Each number is 128 + 24 x the weight over its row's rms, rounded and kept within 0 to 255. Layers, rows and columns count from 0. Numbers have three digits each. The size before them is the row's rms in percent of the matrix's.

# gate: layer 4 MLP gate, 384x96, rms 0.254, rows 84-123, columns 0-47
# up: layer 4 MLP up, 384x96, rms 0.238, rows 84-123, columns 0-47
# down: layer 4 MLP down (transposed), 384x96, rms 0.169, rows 84-123, columns 0-47
gate84 112:162119137088138140112156110066094153105135139156122126137123177140156087114101134094110072116133114127058122101123128163116152136110095163152142
up84 104:158109089139081097110115110109144096106128124157097145104133131125126123117122149162112142077104163096107143123120135104122100163159135135132135
down84 104:107108165136133128126122168163116169137129122137150128093140165145138137110113167139159132150104119153124158164120087134141097123140147099139137
gate85 098:094105165110139122113157155141122128129114141119132140099135092129113148131087102128188130161133156146169111124124128161126143140199161108147135
up85 100:091077139126119147127136154121134165092120146087116158110150164139106099112136148127150136143105127167099120110151117144111120081125055112147081
down85 100:074111144110146095081127157106138104152127137102115172148105093123117144077125142106170146133140130190130131153149134154148157159097056134109089
gate86 106:167127115118127088162156138130079161111127091099154146098106118155112106112116099110112108143194125143115101176143103114132064135135153111098143
up86 114:133133142148182133138117122134089151107147145128128126122136165106144081132110123106113132150136145112173151084111141066112111147152080115085149
down86 112:124070123148145128113104108138117141146155121124123141111135113123139112120107094185152163158140114128106201100126129108138153099108176120174096
gate87 109:144152094120172158128139133118135145136100165088121109124156126127136079139149159152101114119084140133107128103154097118130126130145151121109130
up87 100:146120096116156127125159160133130082111107083104145119121180136147110117062107106140104169129128171139142129135109154137129100136164197151125128
down87 102:135129121138137121128142157140144125150126113158145156170109146120142141163143123068156128131107162145162147162146123125125139143116122144133145
gate88 096:181132122142140130123141135175116118137132153097126142108114132111075088136147125159147109136124097155150079094164127166121144117113094138138165
up88 099:117130155139112163125134134143108136171155121141147113108110158111119158161167133173107154155126132095127084144117148148107115134053153155107161
down88 099:158130155096109152118161123118117110092117114133099142108163108100116135164146160149129125183128161102145116120135140140107146105112103101116120
gate89 082:112117121149109131095108125161132131118105135090120180143082126125110123151128141130115126128107104103096078135111107159098130166167152112116151
up89 091:145169099112129114114111116114123089124155108101156105088129135124114154144083180134154136061134128090131134116131127131171095159144132138118158
down89 084:093119141102084108079113129118168114130101088138113110147107098143158125100155084130132128124125125132154128139151149111116132114087132119144093
gate90 094:093144154157117137122118103151134117127168116153157124147096105168124136154122185142148162144136156068153145125134172173095126141139108142135125
up90 100:083107103097127137116112146151146111121130126160118150144115125119105147148138126106131132130090128095135118114166113175140117110108124043128137
down90 099:123138133119142138164117066139125174100101099155140156130126112190139125111116135083150143110112117117096147139145113092091140153166122138128147
gate91 093:120109153101084119117131141124101107122151094131111145132134090122121090155115147152135169121122176107113135129150169115126127172155086150113157
up91 101:133138120104165163115141156112126079118127107173133185158159120160107155120098139149108109151114137145132119112113145126141138193162132110098101
down91 101:139093128132074110148146112098128134151120118139141181190139122172143134107131077133172096118120134121142164118137158126102105137129095150116124
gate92 099:136099086082147130140105082107115134107136095129138120114129118093139121207111117141117135128164085118103112138175123141122142125117170142126131
up92 102:134181129153133130131152113130111090137143129125075132112159145148083145114122146105127100106112154159108090120146145099143113111090196097122159
down92 103:136088132131116129132142110090134199144151135126165151124105124106163084139124113133111129124120084146145155114157101143116180096163069144135163
gate93 107:068164157126110121098153158143091150125133133185134154167127106162126148127123108146134106119125131111126157110143140124113133088138083116148137
up93 100:139118106144084084150128156159154111134158104144134120145124168094124129089123151122125105109092127146144124154143122159153141161106102137130104
down93 105:086179128099142144125118124150136127193104112125148125125140090123112114122123135138106070112176106111152122072124079116146121173130122137143145
gate94 112:143090140158083146116159133160144127097111128150129137141128140108152121124129115150158123140138157138098140143132175122069123097163128171104163
up94 087:134113149120090129090142144138152106123095174123110129117125131111120119111122131121123105126156150136125139132158175145096083146156134156116175
down94 098:119157115119118130127139111114114143064129125127141117130120136115132140098115119104130134141140135153140135142113135145153109128112136126103092
gate95 104:120088118098109121114148144155154091139112117138122139123145119144173143111158142161157145140149124124128099142105141133095136132159114154127164
up95 112:090134109087125110124128101101122118131167158096127123089116129167145108159110114132112148117100151139121145107121051127133104114120130135177097
down95 098:167135116106151113157122120152170118178122147124122157113114135130121135150172135103132131154112128125130120117123129146171144126131148140113132
gate96 110:155123162117123133126152144116131144139135113173114091178158141099175136124136129128095084117154173094142115151119151184169106105118115161108142
up96 100:122118079129097137103126123117177033090142133146121137118124135155123150141111103125117156106157156138098141104125136119104177126122135150186131
down96 104:114159081146106137121090088127130120144146114094103090094096074146124122108158096109139153145132091166164141075160131122129113095131150153094112
gate97 104:146134132129091118147112119134107136134117134107118145147122139097123138079099175145146140092129135157140096116129115120132169138159113118165152
up97 109:130131162135123105141113093103128122144119088075164130178137154135114165106161074094143081123112111126124137138130117108136104136133133125129104
down97 103:104123124101179159081139144124156138146128172145109083180108108152124122146146115112125139097165140124149093189125166142143137126142113138139138
gate98 084:137169126166140133086172115122095127136104123095097150098158163136145122117097132142155141091124139130155111161108161132126111112091088130138163
up98 084:157148119066078091141134112169089109149094134140123148084171136121139152142120127111157146123147132135142146120132132129124141161106071133134142
down98 088:114117105082113191161166129118129163110160099107122154122126122130106149125125113130125131163135075113132127076152113133158122122119102101147145
gate99 096:116188095111132134126157139097167150152088146085127109168131151134122110147097137122148131135159067146085131120142072143155148113124147154113123
up99 097:102117108136144123139093113099108137149147169144126127143123137122147115114104173115156163136130127141111099126159107130095078085129133147134100
down99 098:187160132133131145120112148160144122138118121096142138166147144134122144153150114123116123119132089133132135107143151130088136150058163121175114
gate100 108:141101124114121141117137134144133147126111121180129156121170157109148117143093148147124171140125148195155142091179158112098091077155121150142112
up100 103:132097138147173160127168146149126120146135098116125163116140133144074092083151119119138092122112127150139161093118086130128094096128110132085122
down100 110:103093129165163165130121134121105137152166121137172116144143134137116190097112144134153164107183131109132137153124165132138168140155136130130185
gate101 084:118110124112161145147112171106126075127140133114090122137160167183093177144141136139109152171110141159143143104105166124131111147155130133141110
up101 096:122132084147126150113116151135068118107118123132150136151140106106109171157113127164110178122146144102146183093174137138137165152119100106121098
down101 078:176140126156099123119125135127175114109120144106110146113127186167088159110159105174153130166103129135105142161121148084113055114141126127114132
gate102 124:149132112142135089082156129163120106154125164131127113103161129100125092137140141137137102152147121078114126107138124117136118146142113096140162
up102 102:104087146142082178144118125145118130123146130111097128117131121130159078122129143093129156125125146125097109104112129134155152088136127123115124
down102 117:130150164128148141156099137144118157122086141109124120126120086162084160116109116112121149124090122142127114164065139111130146117125143124142115
gate103 100:152126165170108150107099099171131131105117144121087178140120096125148163167147086110099154103116138096058116136131122129137171105142152100124103
up103 090:128078129134140134125108146092105138102121120117155110093140086154141123144128146110126103154147100106161085129085128132168120115143167132086138
down103 100:106135136133147128100135119133185105157120165096130103134151102159109177118113090145184137136129093131108083131114115092143118092093159174120131
gate104 102:089125108137086141109148104114102143123126102118110130154122093135129105161117113052117134124131175097122131124127108154129089138135096121143125
up104 107:103146151113121123124140087114165144127115155122138134102106116149090155082148118132115133144112078088123118172091147140137130151091135159104103
down104 109:156143152107121077091128097139135128091095159143143137151167120133087105132134138115134092159084113121130083144119136087167148133126138167200108
gate105 094:145087107157098117133144106130143086175147168146128109115104146110107095099109102141139079114168135123140105108169129109093153103112130144111101
up105 113:130140138147179187129099114112120169134146092111115145125122133109145114162065095100106124145118126143142162155122083134110141149132132074122114
down105 110:151146151136141096148097136123091146181115132088126126096082110076126110183073159163079122165169138129129148169121140114147149145119104136133120
gate106 108:176139101126134142149099083167137094091105126087121150146124109106141163124155135147124150094142149105112092142102115175140114118147147158114073
up106 097:137146076112133139121130151146148110130096155103096148127132130130126106112164171150115162146177168109091135086157105135152117150125145113155092
down106 096:108107113106047138149150177121095102127139105148109146130147127107135113135077166098097125178130153116122115144096140115138190115182167081135133
gate107 097:145154084127125130119167119136127162141163199123162133136142091172097117139169127112111112121131108165110178087137107118114109143135104150123105
up107 094:123109119146112123112173103146141124152153120139163112104146103150080138157081167132138114092134131118110108116169124089165157136105168119098123
down107 100:137089133125164098117134132121128150111139136120165164101132161150134103084128093097105150136098151145093144129099136108106114139161138163099127
gate108 110:174070127165139124147163138104170122157158082126060165152103125105131108158174148101124128092119139159146106156100132132110154147110149095136121
up108 103:087145200144055134127071156131138155141119109126152103146112114119131102145139116155127127125111140158148127157137110146168135068133164122093137
down108 104:168125127093128138090140109150151130134168135132112095124124135147138136166092114140122116114123174104165110100083134133101156099144111138140123
gate109 098:132140136161153116111131112095142179113095111113105129125148129130110106114135157105125118160129117141108117096119118177156134088131088139104115
up109 104:111104161185124179143086151118095111149108100152163120136106124125150143098113110135108173145134131109139135098107126115101120133121118140083152
down109 107:153138120172121080163141139084117095151140160106122096145131138117106119157112116148139132085114132100126110102150102136095090149128087149129110
gate110 090:108131151116114093155120111087124109138123091128168121108120142121151112088104137066135097177135138142166092143118157093147119141116126110109098
up110 088:139144112145169094116127128168143099107134127095154176144104146076118089147119129173096166152120149145114149169153146149104098123117169120139136
down110 086:126136126131072081132108122151096081125139121133116102147084128114131159125162119107154135161137102158124190172144143102160148135184121095136108
gate111 075:109170138132082108110115135085135132105130126109133141133146144109139116118112080130170190109135161081135123126120160118182131162117096117110121
up111 091:140153094181114156141115129110146150112110111142170121148167134137151096125124101144153160146138141120132112146107152113130098164122116121133125
down111 072:118139180113116130083149128120104120092121142105130111109099128101130142129119132130159139107109180137071107132131132137167119120113166113087141
gate112 100:096136142152145120129123110115105152134117149079133169119141116156104099107100131134120144117111115159118110127119139108116139163110125144142122
up112 099:113123086119137104124165108116140112122146104139129096114096098157181088142090144074132137154100149101108118165088153157175132121136143097106131
down112 104:098134105141139109107139141119160101142101159167097117159166142125139160203139118132102164109145126151110110109135080095143149105189134117118128
gate113 092:098130119095142118110126136147144158153098144163154109121107156101193081146187133130157108143109145127126117114134162146100129134148149165084141
up113 084:181115146142102156123156115102102112123093080130132147158114071146108152100087106094167124155118145142168103130119122155094123105135103139105128
down113 100:185138147169126093112184150153133148110115097134123128137119129120087096136115117096145113115131151138116105119123146118108104098166082143138120
gate114 101:119176096131168162131144105153143178161128149133153122177151127089124115172119088169171166103147130109104121100119153163121076132113135131139124
up114 103:136180131118132123146114146130128146139175136129102131151107090111146103106105101134152087126112163136108111189120131120114107113153150121167105
down114 105:145184108154126158120125098124128099123133134143130095148178134122122150153128125119168119092106082154129122130152158157128088119122115092151157
gate115 101:122096116143172096119146112173150130134109123113153131159086113124137109139122116112139158137118121174153121126154135146134175105160183131127166
up115 098:115128151110084125126149130102131148156140134118121137139144114127074113051080105160148127123152150140108119132139089177118115156131081142140194
down115 105:130144124105123112133122133118143146093109147128130164159074101098136170114148123121110131126107121111142147183143135107167120108155114168101148
gate116 107:143143151100173074130104094111114142122130100113157166128129152146161090161113089150144138140117128150111116080161153167139097120125115177143125
up116 107:137142096164101106122119102137136128100128141102139134105126128079173173128151151140075155095144131119121099181134128084095131129146137093142185
down116 112:067076130170163136105138160126130161121122134095149123125138131101166139145123176099145124123138147102143106165130113121109156167141117158115125
gate117 085:175148130150117104113122120142143175111118134113131147123143112090148132148095105114146164169159109137120132119173145136139166105122122092123137
up117 095:112115120130136131166180118134121125153094149151132105103110155117099119100102142117155111154111099134159148169107153126102126170112147114138128
down117 090:094168174123148083155112121138134090098128144115101115079144097113114098087102135113113132101153147113124090138163130127131162095118131147119132
gate118 095:125112152149159128124151103146086102145111116166154120106162126072152136196139167142088115122114169092111128118130147101114140155123140142102156
up118 096:145119144150094126131117121133083164125128165106147124172074133121110151132133144162130169104101139103137095142152133094120114112166138149122153
down118 093:103142103122130103111135120161171097127156129136107121136141131163114124122136150157118126079164128099092148094148123139083145136115153125100112
gate119 104:118110149150142110116129193125099090097120085131169126125119134118183123091118161128149143173138128080114116139139115134156123101166130149096122
up119 081:116091149132147101118096139080119099119140125113127124087125111128164163086137165113117163134106120088128139136138095136153076117123160126151109
down119 099:138137132112126139132113120124120103074103136087147143149137141155182151126187145119132159093128112116123120126174146145143113152082169109145096
gate120 105:124090135098153091127154167106126122112123106134115148130125154160160114134132146092150167111116125134098114074104144177146105085114144127097104
up120 102:153104144150146182132106137140111136134083082123100125126158169111170121134078149141100120123154149126150120147076092138142126122117149137130132
down120 101:093120114155146132148135124141131080114131124140181129146100132140116119104117134084160151110129176156144170157147179107123104170113146140098126
gate121 100:116114129096141106088162160117116140115092108140097162137134140091179117121081146102106076084114122106103110116121163114128130153160106099125136
up121 098:124141157124138082112157116100131135129108131124120123133118143128164111194101152086084163126110139123131111107103092127164113124139154164156113
down121 100:153140116130160106152113179138098160126150155137115128151107147164140160106169090155120140122131114115154117158135143149092143164143090113145112
gate122 082:134176111115130158139156164127119121099124148168099153143159130131103129143134083110135133184144163136113137143120155125151124059158129095113110
up122 084:119084113144152110118130149165101141105101135139085155137105100151151143138131155148147149136143157157119111119063146113116116129106125134110191
down122 086:130129093138118105096131173162147110098168090115156123119102143127133134136136166125105160133132176157122101062128126130116144137139147139139135
gate123 097:107172127135098166143127160141104147147119153092114167155136143149115132149130111139145127105101171156136153150122139146121126067154117102165082
up123 099:134110113117086132154114111130074150118153145139125134124134087123134134132147143114180119144099102097151130164141137109140154156106142164136144
down123 104:131140110106146113128093135137127119118117099098115132135122059163135133152094101138165129133173124130159100133095161139135169174111165147147098